python train.py --n_layer=8 --n_head=8 --qk_norm=true --attn_scale=0.125 --bias="none" --tie_embeddings=false --parallel_block=false --init_std_down=0.0421 --lr=0.0086
Each number is 128 + 24 x the weight over its row's rms, rounded and kept within 0 to 255. Layers, rows and columns count from 0. Numbers have three digits each. The size before them is the row's rms in percent of the matrix's.

# layer 4 attention output (transposed), 512x512, rms 0.0366, rows 42-58,105-121, columns 128-255
117:119135113113163129109140119145134099126104157110158154147104156083141124130129107136155118141148115105108106129143077106122109125111091121155121128131158141158137155119072137130103115126105133090111111136138088089121105114130102152134110117145166150151152163124152140147126162148131145109146129082092117142089142150149098115100102111121095134128120109137175123128117159186133139127107
104:164135169117162172102077113090128097162144104095132094123094158137155101162149127117143109168148078110092109114111144087133147151148108105137112138138120149142084150154089149128175149130112147182132110135146150124118096126139122169119101096117137149119179160116140093117168114146108129101166122107136104139112112183145080122132171135129121124167129122080145169115124124151044130152106
111:136155109095144123103123159117144138136155169174104121139140161107136124157119124148113119115144091149129168163105129153178141101157138138127072095118105081098118112151133124127147133108130100082128144146121108161112151120136121157128129128162160099132140105147123137139118136100133148079129136112157109155129140112103139135113140119116148141131100099136082098114134138118152140107182
088:113167153136072152082148084143102149167160119139102143152120108155163126137128164145129115118128134103150147129140157147085130175127159147146104168141155104103126108142100108150134077133130145138106140124150136134129137122129153107074146153131149081075099078096148100139144172102090116170171126144116155131142107102146118165115113138200084108139147126131104139126098171093113126164123
107:133141158149129157137104109136120165151113113097127103123111120107137139085140153211146076102125146099137112083148120149137157138156149127106165186079125145145114140116153134110081131102120178123122143149144152141145160117091125141096124122136125127124076098106104137107109072101150193107168112132119152147140101161104126148113133096138119122161101156135087139119139165140159132125194
122:133153128094117099122153141134137092120115157122147142170130170121122148120078155143121106119106085164118138152135113122085111145105112148171129131129145124142130109123099136143117095158129139098135140148135115156150125114144149156137174147148145171103138153091181086120123118141114123166092170106126102136127151145110140107156099158140141115137130142177144137136177155089140138127114
104:140112119153079104128074105142140165093107127153148104089134132137125131110150120125127126156088167120168110164094135086123140102136163141112136117149119111146120119117168153106104159049171133163129134159128130134159138133174137140100119153154169097107171085118116167116096177131103135098092148127107107088080106119148168128110135090124120133150153082131118114164105136125135148142119
122:138117153117100125127121169136114143162070160143108106171120178133142120112127118106109116168044138113081149130103092132107075104098146150114125116173129123118115138100160142137125128137122116095147110113126126174138136124161093164135125117114087162103101115154135108141112105113119177098094139143165093142158134146141117136137097147139112096143134135139110096140117112106150138102125
101:125112068136114147122098113108141135124144072132129153139136133140174095116142162125167132124122104151106115137115183069112123164145133126164146075130135130122073158146090116122153139138094111141135085119139160123132116085141118149140066110110111134151130122162120144138133122151141109107106098133134156064128114114136122111126121121127103163091163105105115151151091111145138175139127
107:121114099142140149129136103162113172130120121126113132086154128107071114160118127121145119129139181074111123122108139131145121096097072125097115144146157162120158112122167150112122116108125082147143127143076130105107124153137085087120152125118106129156118163131108139131111102108111139114111133176151108159142094134119111175096120091093105097110090137156121115131119114119125107144132
113:140094171147111142114104114109184114155093136112152134116123155145125128124109113136166135176182103104147134123087168141111146138132141113155116136158182166149181129122144122115055117132091175147105096075169157108102135140158167114140122144139157113129087106169136140131122153126124118095121103135125135152104080126139140127141155122129132139124117134098124162101100154101172139132116
100:104149154164114153105131094143116102124107151166112149154128112140117174104138150106118157153101159118104090135123143111119087159129114110080167129114137141117146107112112159187095109099135092109062124102104125107131131115167146118104092155131145157111150104126124096102129152113178106113131127170110141106141101144158089127142096155147115112129179083176099160104143130167122110135090
109:150141126141128170102139159109137054138158119114147144162090138122127136154116115135143176124159104106144081102138126135146130157111044082084109117157139141176120110140153163161149138131121121143099135114116123101090133136159163093136152114107164111159162170125115115154096159141162118150143140112147102130112133145113116127162088152120143119129118131143124144113141160121097089145116
098:135180149140099137130189112099082145105124124137132087130139102147082108108125163119132103132121135140144162103133096161129119171135126135114140132157130128098148090141150111126125053132148094152132135146096115149157117127125132136115163144118123139101062141077114136103109096116112134116144169146143153157187098087113137137114120164182161113115138156166099146140124142130126131088122
116:103132160137141124094059090167148175131133107114167104129129150150104109169114135156147141154085144116132116108096146119090145091106148147126141142172157143143160126123148138120116114091081114152136157165118157146162127122194137136093081166137121144137083116128095125134134117123115140099122171132168116105101143142128134169120164109120090128110147135141110100151097166146113148162137
098:131149151094107132178160174096117105091093150145157099154146107137110175130072106131112127120128134160115136145132092162126095102152124134099111139158144118141177173138117094085121119187143135105144168124148171126135158122114183163126149130146149145155105155157143086147175104118145160131118128156121093167140129092136144105126136141096139096100123163141109144124138171123143107103137
093:131117162133112127133169122148150123096134128136154113091085096132147099107157152145115117124086141144139110126113130119110130157135175142104146169123103106107120107145103157146147126124175146135101068130071135089112128163131072138114134117141129122089123137138149121172151100127107142146121116135082133100133081140190095178141111146093128095114106124126132162149131151135106144112117
093:147151138142085154123165101143171119101128157141125113101141138142164149171151146120095171141108147145135100113153150112114130115117137113104130150128109149132146122084127132127122160114137125154120115155161104141108121146129134141138177154113129090134170154151110144179130105149152140130092170184159113125125133178153159103165182089140173099085103133127138145139102123138126139140138
083:150145099158151136123164139113125152108115136148108159151158133089123128149093119153131074152111147107120142141106111139131110115141098113088134149161124114131131118151120160114102073127152097143127086182113083150105165121115075154147127104100140138147116125130148122158146141139163084108070168109128121142143133151114117129094142127117131096161122094148174105123136113155154148103142
097:152133132090109200137082114105088135133138151122111121123121157092166094201103123163131151101099131127082098134165151116125135153118129146148108144163136150095116160124130151113167106194104132128141096142159100110107034137114131113098119125072110142121123127078109123111123127135122110144135156145116120152155085143069106080157162132133163142114086148120129112122149125136109151116113
104:131126126137128133087152124114101125104146155149110149118136145155171078104130129128088119130070117131146138128107106125140122112148148109131133149141099100142126120127123091112134124113165139119116104115154151198105123140147114127115113183136143126116150146122117105163139135106118166106101134128099131111125146092151118172080127090119125107160130098161125154181131113108176157135145
087:130107134114108163071121067121161136176144139089109096143130099167157134137109172091152185119114092153157093119151137127135118133129144147131107150124106139095171119128155142132189097160150123133159129154138124169140124145169136099116140147156083104138112120116108169108116135142100131174160111178160151118125138114137148118131108097123112103139153170154109154131078108100129102169139
100:168114138150110119089146159100142132136139142103165094116117115108165149126127113198149120148117153137156096090095111094185156103112134127098150154115136148121082114126163129115123113155125102189113098157167155142136113113123071140121108162140155143139114111130094145157091071142120120138130135120130108131102170133104112131087159123099149114089111127151099143120131097111105136104138
087:102115109124138164161084139137131098130121154129107174175136171086154134187145164177135100099141130119095136135117122125046187158132137148218125115153128110159057140106106135134093121084078119107096128136108125101090119106119177137113116084122187141127139114137165111121142101150097124142064157152077125169159115139114148125155099158167146133132125123122161117139181132148138141132114
095:144136171179104081135121145136126109113111133140142162133128186123099147107136119154119105142143139081144128152072121116132109138138126168145140074121127139176122138142126136108134124132143110166162147162108121139148144085147155152177099088147136109135186115120168139143136097127161170081094155137124113170127158096118122119141135117156118101133135078098143083125171108128141142098106
089:111081119127155120146113137139156140126121153161162109110097127110143148126146101124153131152118128158153095131142055093135161144110111124091128140146136141127119112107126116122132143126137088182111105128139139142098100096128093168164122090170134114118153100180113112122130106165080130139121093144150143139096149127098147126099140139127073097133159149105131141114106136102160151130156
102:123132112128099155138113159123104128148111093149136125146125116114140115125117113143179105138111109128144110137164151126128114150112157156145104150119121149119085136153124121142078135143122113135090152103152121094134118129127104101132153167124123123113155150120147141094100157117094163159149124110109148134093066137193107128053132124105162171114107122090163140125103142095119135115112
098:138095136143111107128185104149114134084137091133138144089156127146120092120146115131136096129163163097136156145091088134131128098163116129078145103118145132112120127141125162126161102083124092177141106164097126119134107104128141130126112109091097125135149139125127135209146102122152132134125125172151098119120123116094129140135138128115144072127149133139125092120118138115134155129127
090:125134126124126122123125114081172105123119131092126125127116137145129153160084166147137144137114126151131104115143100097094121092106112117122156119140136161149162110100131186128151117113112109110104104145132157124101124103145150136127167131111115104162073139146168098098108135142118158116142154174100151104105135152116110133173137072147136087171153134130106158143103145161105174163128
099:145092146149101087119165096142134134102125159156144118166146107147108118134108115129118141095115115165142091101110121131142098153161121098110140176138105102160131112149111127129123095161151113106131109163150109164131143099141101112146145163097145112088127120117102141145144141150160120135069127106133110141121159089134142164082140092123138108125132115168091119150110116126187136142087
096:118058124143114094098132115084130096157139139116135108108115117124131130082144120133171119162107085164148059112084099144133078128116132133091133127214141167126152127134135175107125127123157114091167123149170096092145142112132120178130134096102102118122131145098119114156106125136130110138111133091134115147118131139119139147107116127109191092163144102176152111154101132143110174091121
093:146175179140102147108125121146126074062107101139109153110129118124139125098153116125123118130183142124181174132098137132118142141118114179088142133143139164101111093168122141084129127153152111120170145125116126152168115126146177104134132167104110142117143135124144154158134103130129123099122139156134132137122112100122128144173098116155135122096165127132148153158172145107102142135102
094:138141111157141123119133127063102127100088147155150134123143126102121127126154111147123129106142137151154151160157145122109145107111169126152098145075131120118125090132137116112103133155089080134101127087114188114166138137139198131131145105146130165104106109131130147081107164105125128119131101112119157083070148140123094102121150157096103188051113154117096134118109154115092112116150
087:141150104134141124141166154122133130090113107147117136128152110156102169088121171112109104132107175114096136135130121096130123081122136153124106125145098117131126153133101122135136153138134088148112133128130139145101184111161144132104143110136151144130126142169134102148141095168096156114086131164105116130114113095130106131135126115109125127140141128091117154161120173151139118109106
# layer 4 attention value, 256x512, rms 0.0294, rows 42-58, columns 128-255
100:093161134087093120103162149167112102093078147144132119117163113120099134116154149119101135144142127122126160147111106112108099113156100183122119142140108077106143153117130162147134120114129148164135106139167108131136132140094085147115130132101179164093127166093159113177134152141120116093131106147125108104171140121109145142119122109112105145089129105172117186124164124144137091107097
103:068145102106116135117128124172136147189153108138106129085145112138134156131205143116081115135147107108128095112105116096160122128118107159136158122164087116062122162098054127144136097112145153130144106143142133112096085121111115139106146112115129124131137124141111158151120138102112140091149090130139160110078132158109121133135154114074140157171058125137115136159142101181132130111084
109:133143117079156142088134108133124159163131145154161110174144169158135116125117136138109122111133119188124141193120125145118113121126106179132122143132119092134125169152108143155116122093129112084121099105139135138128139173143117134147106151111138135119151144117113129144144188128130131132100139124124112151062170156129155127120135148119146106140158133140145116104152101124141120129131
087:136157137153145112136078104114146143152141124137122145113131126113116136136118140095161122144144139121119128125123127118101139151115148141155086113171140146106151102152114144156121139135094157122122129172158145111152144133158164112138107107177077094153090137136118172122128124158170173135132135107112159184126117133151118150148118126154114138150121140153118169123126164144119119153150
102:127126123110116153114114146118129140097136121091128098126102097129179136148141082129107104156097115125106121097074116122119127128111180127116127124099157138153147107103161116084115105155120128132136125159122151125177156141124130144119107115091108163142118118142082109109110108109137136134159131108118142165112106106134105124140179139123121102119164114124126159093174156108119146142121
104:116135141123121145146151127125171142144109124144124140150113150097128166160106126134175104100126094109104109122132106128175121123126110150122080106142088160102102101158153127126116139147138096178135146183120077135093131107184075125098155153122133126104130086120124107142119126129137154114119112116151146088171114125120101153140128125134178108125124150148116167119162107128123124117117
102:169091146167138107153107143115095143123140107120153093091110133069159131092133076128139139147088138125124110133125176100126119114129131120130130105136107148148144124139133182148144156126182113125118092169116137128112144093144187160119149096174125115145138089102133136146157125156149124127118137146103118104117116093171099117150169088169135140135161099160128066147130119126143180102110
105:121119110153160125125133134082128107127127112133147139110129067140165136130135096139150094128121104115139143132096160151144164134124147082129154133142139103148132163145171156097098122143133087128150122195143117179097123112166115151144143148130112159126129112121101111113134168087171066118127108113139107129190134093166123119118135123155165173112123119122125148143133125115130086095094
101:135091109132128142077134130120149104121123139109083101116115129164131130122118107081146131115138103125132138148179136107119138130110166151149157168103145120127109146132133121115117142120117135047138129108128170154138183141122097120097171121085102140209124109152126142119085146165115138122112126112124129080099156120119122170111140120102116097118111085098161151151126099127111179130124
101:112087113136136158156139117145083116089062119092093132134164139083113107156145156158126109149130146128131072108064105122122119136112094132152134107159154125136122128082128130118144109092119144183170142130111113114127080077095135139163136142124143127099132073099119165127090130109122098093127139153124069143151126114128153125109119142153104126091161091156133119133105164108154139122140
098:162105118138131077076109096160127121150150146161168109120113147155106105130108100119187100102103130108133116129101150088122115138168126156129158116134171123126121084062080164169136096130122108132140104157123147103172120100124121101175090087136161091138088114201140097132091144111138094093157136131102136143089120116181156141135099071140096151126085115129105188127150122122107138133078
101:128086127136137123084122128144123126105079126147138144127083116060088131104132111123104095127167132141127157125142135100157136139133139156108160134112170097170130123141138149100119097082125114073097131122110146118131110104140125124138154124135125160106134128149131078115122111160135153143111109136112135109157171117116209144115142108132136147118149103158083133160115159141129124113089
101:089117126104138139152115148165151121122117129071154124122133099130089116151120151130116136143137110127133131101170140138150084125184087154097151125161116095108148137174127130145137138116159069112146140100126122151140135138080122130169159149112141145148124151123119116128113116114120138091098110111184110123118112153075122145108135106151102124126140138107112122131109106157119129188118
100:119157148161116177137115132112125110113133132088129130101118135071141124120125145145192081135134121097117122123133054163098103131117158104129158132188140175103118117144124107119143113135105139122117150106068088096132100130115130100206135141153084104138102110155126171112119092119124152122140118112114087133115076090095086133113126144135156093121143124173134139088140120112114126113175
103:176092129137138131158136094073047095123111101132105105111134132113144125141116107083134106155100118128141160133119149118104164133123142145133130106132140110090131073104122138097122169137162138072141101142126128130168103156190129141101107070128141166107139076101131151096147107138114161089103145116123155144091139134147134153148115134119137155106159152135149130134143136176148108133122
090:135122135134140090120080163123114111120128074150136080158152133162118129138075136135102060152106134136125121107113128179150115116159171149119141124146098143121113117109109135171187094167135096103119117092108121134147129116125127108126136097133082144105109164112107102152109110136148131136110137129128161147146134111146156123107126145157124109109149114130169192151182134110107102164135
093:141138160119105124101124110132137098102118097127080141123108121114194093100127180145142108112138122124131143136135185119109130113120103086126133122136126182110121134150122128121092128112125156142150115148102142162111067178186105120097149133112084096075102080184151156171140131099160161124090094140113091105137129097115052098143110131127102087119108129165128138171137108150123155070171